From a checkpoint of a small transformer trained on Wikipedia.
Architecture: no biases in attention or MLP, normalized queries and keys, local attention windows.
Each number is 500 + 40 x the weight over its row's rms, rounded and kept within 0 to 999. Layers, rows and columns count from 0. Numbers have three digits each. The size before them is the row's rms in percent of the matrix's.

# layer 9 MLP gate, 448x256, rms 0.174, rows 17-50, columns 64-127
102:462488509499556516428467542457552448485504553513525472495530542531432435407506483444516454499486483532494510537537493538502476480468461467497447454449429599500551460446508500537505502474587544
096:519571532494430486563497459512553456460501453535478556505447531504518452473414562444561485454496502491508552489483502474485508484422518530560478546420500558507522448530438502509443447516442495
098:588503531498537510408530458414514464460472501444488535477501539525458552515482505542506480552569519434545493479490564486474518535471603492481509531475536504542467513506418483445467491453560456
102:425552519456543504455431513497528521433531535467505459518480517519480483493475532477480486424515524489539517468485508611452568586530507489407522432545560574545519474500491490532467450535501431
098:432492489521492481501550412505496541467559426476451498535517457448539497496528528454499515468471569438533521474498477446493554514481461490496525505495457493423505490460460394479413464511513475
099:473555554530514573472497468502481455489492497514515524489520447506458475497394548497489516428469488496471508556523507481504526534524465432501506510440492547541536457550584467512389516502552500
095:430560512428518522540493458529496539501497470490515548449503470489502544471506466438586515533506422458519512455478478554470531420454500529558460533458484553598471451584472504481472442450493503
101:590528583496489477452537475529510491521559518467455587510503487489499563594445482430498503473534475552508453550517444515469479542482500481541549486503485472552470473498522527482447477521449515
102:564510468515561588580529467423512552480510515485520499555530487504480459520404467477502474460568523465559470475458404508400463487506520508497511476546551482523492484530465498521494488529441455
100:527490539556557479524526536507513466498553490473482558507502514463420491505546531497511498487523458518440578478470561496499487510492510515489452482521462438577434549522523448529512502508482515
095:546483549522510515468419531513445548464483489427524530483507457543553524504485498479472520356511481537429527475459501462526495502479474401513454501521607486440403558521518503566549497503582544
099:483473474442476497531488579474534413460577495520471544563464499450577476558566502474516510559571499561417530440442415461520499530526442495450504460505506572507478558472446456492429520469477494
101:523522553544450508520533530545520526496513407548478443487540484420544447507464450499506477527499535434422466504441499472439535520477502509493468519509546501474470512534511583543477537416526487
098:402506518506467481469474524523528492453524505453492451545473484502444547510467500470562480523468564505451468525498504461508511509454460590508521519549410526500517457538523489467504516533565511
101:515555551477507469557444522462457465514481583572457516545548525422492620423486569475488484512515538490515440478511593456497480538547439489445461472494499558529489503491511496524447506552564466
100:460548582526449508522514442510432536577473549417490537535515609552467515472403547581475466411489508456560489442468499515549480438542498470457537511546491537465489479526541502442455482484566473
099:477450548535527389468520517407493492451513507551502564553554551530429581492480459482498546527444449498557522503517523565531487444477557461537523457502530447513520473510538540479461506488487497
100:463505548444537521517482488520494573471536506496489527569494504482480486461510537522527469509512454472506432528505515542523526530524553479435559438480501516470476478505499522491465461482518543
105:448552509557457489542528496484476496515505477558555609528500563481425497462466476577474513527449492528524508532488505589497591508463430488516550444560478508477535562548455487451553471488523528
104:502538543492453460521518553446468497450479548544602469512515425526575526447435502528559550519514443438527551491502543506432501515508454540605534510482545420542549493495486459514430433422553504
098:512529539530588507476460506477561594423444469525489471509483582529432512516488432481471455496509525470539516466536494521526450525493521538504417487448505562507471520493544423519527596517528457
090:483473516518483497559512459497516465417526437496455465508506478405500551556509558494595612555465528485474574503485537474549520463507517552508491524513541489510451421471549502474518414505505484
100:484464472565489516549535488542561489501505455531485561551463492417491460508517453474589399505478498475516460516447483466519486484473563504547572499488495488573548564480481550457470466464504560
098:442514530496459493426447509524524483458467448483504407484460476486555435484517427530498498571433531496542505511506452472492465489479524464555502451502462490491490483554504589467497425472600521
094:472534419503509474441557438513508514489552503450424524485543475577494528457488501520512534489503533497518486541521524471454465555508433454458494477531544494487546452542515500439494448490440505
099:504509533480515470514488486496514446527479491442502516603487501537486458554510450506594532537518525499453436547504523487468557537403474527462433481451492533534541463541568557470555455441582454
103:547484577525486524551552500491477530444452472487456454595562540546464561496493509513504481517563467494496536475398526548469551558472547504565602511574499514463552499549518472529531528467539485
101:431490470572467478527501509501528508463464497555487502455500448430482503489536503554483474467570563552461443519559506585462493588502518494482463489482632432496501450505534451528477450489534555
104:497431475440492469480456521502547515484458485473490508509534551475540455499496475483521521503424481473519496437564483493521532485473361500470495466479467448438453485528465487485489508543483467
103:548476492495511479502502513579524540471512506528482492483523536478544550458492534570518539518512433514520589405508501470571398498485504518515501499444531523494535518470512492518475553516513478
101:458531502519510558500566537474464524530519500474489526553479481582485434569551518574533460599462528532503571526515455484478471484427496534477441508479544562473536503552572497535553546535500482
107:577443528542505466591499503587486513537510527537462494468584444517529449483418460490519446526540505492539539475502470536529546446509516437504451506435528498437453571501523535546555433491487545
103:501461442481525552504443427592527452494434485501511508506472334500471498506487502521535554487482487508521539544507478534460473535402500465531431537465516505485503437584461483496551466482573471
101:493490460475508469550446553536500471466485392563443571498457492499468519489470513560539483453449465506507492491458478485482502463491520511507456519425544499548505509449484517507484510537507572
# layer 9 MLP up, 448x256, rms 0.184, rows 17-49, columns 64-127
098:522481412545492532573537558490495539530514483518470504488488539457481511487481505531496522438538547481549449463495496484565461552556484434572596440447468515476469486470529502532532475533456416
097:481516554468512475494490503495508513530502515498537535489581492464435474576542494590486603482489520484547594507470536429480495490548476529545458515499536524444498522469526474448508488468483499
106:507532488504442525514483486539483466562486524526483464447558469497442409461437536520614503394489456448525492528518518457541536447420446470578504486446536539482483561500433493548499525491535476
093:482532505573464531581589446518456480533588502491472500527461500506543521539491587513488545570548512485526515520492468427528474460472498477491490498523526520517477486416476487538455497509531506
098:569524518528497563500560534607520546541462527455505541487519468456496469501495543481477571499500513527518550536474513459430529454531472531526479504540529535505469445394453503544493545500586455
104:461474531454509522538500498416480535499417469566556480530543530507523460463509525505491510468523503438547534535556529463468430540448496520513415462537445480467528460548435480451475459457499473
100:487547500455536498380510510515509452492514511498522490456551546569520554491528485460500464485460484477512498472486397463499508457482485526461473525565535488416475506490602522425452493536438512
101:478553523540464468502476490546468550473444427505447448511547548502419479504516509566467476511544483455584427512465588524545468449527512583598550476460584552568563494477468509508501543471528577
103:499462408508584482505461483491444502480525546437515483447531402474462455485459491571543477573521448404484517460530542476560496447501516572485476516554504504446541525520501504446543469468546473
100:464492519422450578520469521478547505505600514461470504447549478529443562553541452491488416456502538519528467499526519561414455511493487484517557550501499436493483500503550501414536493519446461
098:450435532511504489513448525518481532556474533459545480573458587571508551485510464534494437429554585589473564480456514501504499503480418539485505498509499464487483470514487511517443501465437458
103:476509460493462442556487414532477528591504480544449508450491515471466494497546559537410502518486450532469463547464419499514496534482423523435445521493502569480545476491475452527456480490539505
101:531527515523520538528413559481595538459528479449516492519480562500522434472493523480454482506455452550522522493515579526565525407453534455492495525459499498502541536534539439437523512489425470
097:533482514475486473543495485498522498485467444460570582441492544498475517501507454484473488537447487452527431455519455468498507541500516487527548517481556487530531509521488501470527568477508477
098:452513517524522520455466473514522495531552538510537452481486441513453421606541495422460516482565590502491487493554506503477451502488496579560456540523495475507484466517485484468557426499450514
095:464441484526434450524471513530514510511535583513430516546569587454507489497435489506455499469488495468451493536478560479533563565526456597530516504548525534531541543460516482526469514548543546
102:525505559495536550515481435516532519464527466542583511500532493462465490481491547469429535473419555452529464462544503484509441541518497486541481511528518482535526458450486581576420517534510513
094:518499496519559493486535552517477483426445476450466616490463475521516453495539442499558495480506457551510556548453484401443445487528564499484456520488445496505569511489525524569575457442502508
104:461484462482512461520446502502468541479511505463416508426499517451506497493468490498520484436523478481504533476437546442479493483440515465481453526466439531499352466534511474515427525518466511
104:557479518468535480518538550561443410474492479479501461400403498510494528435478448436492479490545491521547473470472518474504442482472471500554559470590514567581464491430512494511374586540484459
095:513462489550553526476461494472599457553595567545555461527574495484504460570498472516514495498456466542481465491454519464474518498482516565539518527469464514404491511485491533444468500554499521
092:485485466578465510565466462472537416507489478533478465503450496449492530518474499551521448473468510592459470521571498546481582480458553502424512548515516525468480502459464500494463482482532555
098:489619520490530451458513470524539489476482417502491505407531494535512460518497458468526439428513433509498489472520460446575568483428442506436598524481463480514442491519516519467476495519516477
101:569524489495548534576557498485531565500462522514514536507484496499514475555466582431444472507468469564518552481426480510511457410506507530476515488480485537491454507481499433493506498539494541
096:474461498567517471511509492517482503555534484524564562450519497543484487511570581512556496510601519553479488524414519509498497479494491435489495479432541519461465513462556529492534482468490551
094:521463485478501499418550481448496507501523515518490451506534555517556537500429563419505489464527498505443504545536459520519474540440488465488480475568469462482491485502523526569445490498523569
096:516531519516567536455484486544548531558489493529442533557496520539472489490501470462532550518527546534516525484485482541517453469510540505433458536480477405476511462479457514510469544478488509
103:527476498491411496498447485467504471532515516457554463572525527469499477542484506565505480464458442436498481499484501536442524539520494505493489474533503475464492528503533441518472601482596498
104:478521478514529467500467458434490496489505432516570554450451541537437522417567548501549492527507531449453484508464524465437468475515507484478527526431555479505425479448479535511509472432495519
103:536465557454538558499517554441524549502429612461525489573547512393482501513490444506558464512545447553531553491513518429468538474490543570483516591458530446516542490534445516502579497528501464
095:460494484466560467509479490484514497527549509497462430515503556506512424496510485524455534528521472496492526483496514562499544462483524519415507536461534538519526493516382454488487464468561442
112:490489440428541471516490502508490539450503483502504535518533495511469450563548517420468501499620520475554446433467559506581581515425477486502503489500448418517487530458486491540542452416483466
100:583460463471501510487448460467460591485491514488449543456469510516433493449506479547516507488452496497481468492548482468492639498532538523546523607541527503443467547501480538512552476521477502
# layer 9 MLP down (transposed), 448x256, rms 0.122, rows 17-49, columns 64-127
099:517492524431521448442458468445501516468499554520502535478472465501592505504490520469547504535464470487491506518511465573537557465449506561534537559526565475477574464504436479490502576476490516
095:495437543539513553514508508559580423538524515478527498537477387494514529565485493492509504529498423480468468495518501492457557562474455537530526544468535539491472482538506523494443498462504430
097:476485520526507468520536481493453451480466535495489490580511500474496438464469495499521498547526506562479480514553559488468498524506425495434476520546481509477584508488406497588500520470524550
096:504444412530484530582461468452484557467489546471510483498497507471550567486504520460515509515535409507509516432579559421503503504529567460533458404517545581485515540482531498544544477500611498
099:471524522463522519439534592559494506477475531519511527427578482479526647545409507476510488485448568487553563562503482517585559469517543494561481463479547456479460509486504534491473491549513495
103:506483517501510504507543472468451417564469518489595522475499488514417467448456537485539487506484470445533543447415455505534481550470445527589455556513516503466564511502514463508558534499502547
099:523516461507453438438479439469479519496475518432429523450525473571525530504489506485446502475482567421430509459500591511558449414463497558558530445502493546532505547516510509492578472514553448
105:479472485481534480497553455528534539536444482428504449531490440532489568546529446580511544452492493491465487570474510517514514483425561511488527476492562482486557460466553508494521451503534461
104:420497566529552534439513489484449415465532448501486448405446394468434483558508473488424530512489553480467509511454516455487439432508534489544555442528533529544535570474469571545523452493553533
102:480500493512516511499390478453468528426507490508488491486452489505554500432436499515522390481521522532497451495448585501435546525559553526520493444447489480398455511501568531444445492419532452
097:461591445519480441558500537465446536461484497487548496541469551476491537527552505450493426511488507480489466546487536434500563471462534453470492517434488573479425497477548477489468511500575505
105:534613562493503459548531538523475612515441543480524489560533562502560495524584416454526503526462511551498490546546469448456449574546507458473515589488502505456541495483472453497531457541481557
101:526489463373538559474459503496519564507502569523497503557548460465501436439475499540515465485494542481520448520623497504492498511530477533519587473427447454499490510534482502435492522505501496
100:501477561501453594500419460526522556566465583513503478566469535557488553508471479509486477506528518510512505487532508503500506497422507524463498514459546559496482423532473503449567482537468485
102:490543478528460528559518541491546472477487434470482494564457481501544460559509469515477471507531547529551474481546465504490488484576421579396493475558517502512516496559494558525561454505452540
097:524466496512493517496502469496521537449512516432506477463515547464517491481518502518530520530504493511499453515506519465449443459484492548499444497458544493511549556532495548545490496475521530
102:466488492526501541463556518480501500473430517467577514497531477513503448460522499520512500513457497444420494559399446545456478485519485528490511485529422504471488552458527573478529563507531532
097:460413461478444551423500515478487500532517551490484468504494430495504512527522495541459482464406482433509509532605486422434481549549545511546519491485527515512526462523529563455494450523508468
100:449511540577453469519535562530547558528496467531453549466516557440467497568517521504479501431554527473538498438418496477475440547507457472482506573475504466597542512496473547483465544494512519
106:555456499485447568540543549509471493506424499513503581503548485493572405435479510496550502447570458501412474526467521520528494492548526525614429459457454468533512516510452507537478583527488535
095:517546466476497484490508460497524563467449482528489500526536500523524473491525460442552471537451582504548527556484590476516528575457465583431520547500530448530489445516479444488501506469547534
095:564445503469497458536489508487527453525595537508493537435450497479526507520523467498444505506435466514555443471464504481468597528495545537456440474534498504562540377554480479475542532542481565
098:512442523498609416436508588531512543437489519517513476551510475584548511479493463517500548493454537547471497517520533512527492500517529507476459453476572552403498478497483480488449539503509486
095:518534464483471512578508511450480555486516552507462529547447539567497534415467430519446482571449460462463521490470540473592496530462488489526470533549517498511468532483476521547507497452508470
096:503429554482451413488484467487457506499502518515526544536481537415523468436511497562430462487488511536464559524493505477465471486494489430471472442516469434389528502518464493507460482488496481
099:460512493541449439515474494562515528407521518510508498498509473528550493483422489501499506537505427521563521477543490512552523515507573555542527480556452493502470460548563461491542530590474569
095:453560510524507545519560466542508577470418487533538501500462559491479479531482518523553592524518526518527496574560491572555522529540490559432537556487494475390465489407528522449441443513529508
099:498428536467470416458468479488447580506489502508488495524504453508592550529583494515508595490437505497477499534503503583536478458532471516432424575471470468493439475465492435448500551485493505
103:555581511496469482435498464491471438502562452439459523446475482510569601537480460498463488476538436511527456490456520526479466525492468535572539527559487541430437497550505513481523470509528420
099:503535482461551444571432378437478483490522534485466502447492501469572531543558511509458451453511512503528523452486514519519505529450520537570484471431583524465496480495425464447471435538519471
100:442505500458490505500512546526479516633508478498507498446542467471498546519535584493473450596543509475539542456558481520504506487498539471538426530576475492471559499515544546521462473500497422
108:540530486510501486482483564506457512540496539421494553473487504491474491495469518490414486439497545492500483514489472519567464493525472442459488485443515473489477464418529485487517453499456486
104:614559463505517463548549495553489511525487539474539490439459458428539501566486597503478572550490446520521541520586524430524460517451485474515468512394525493501481415496430525477512463512483496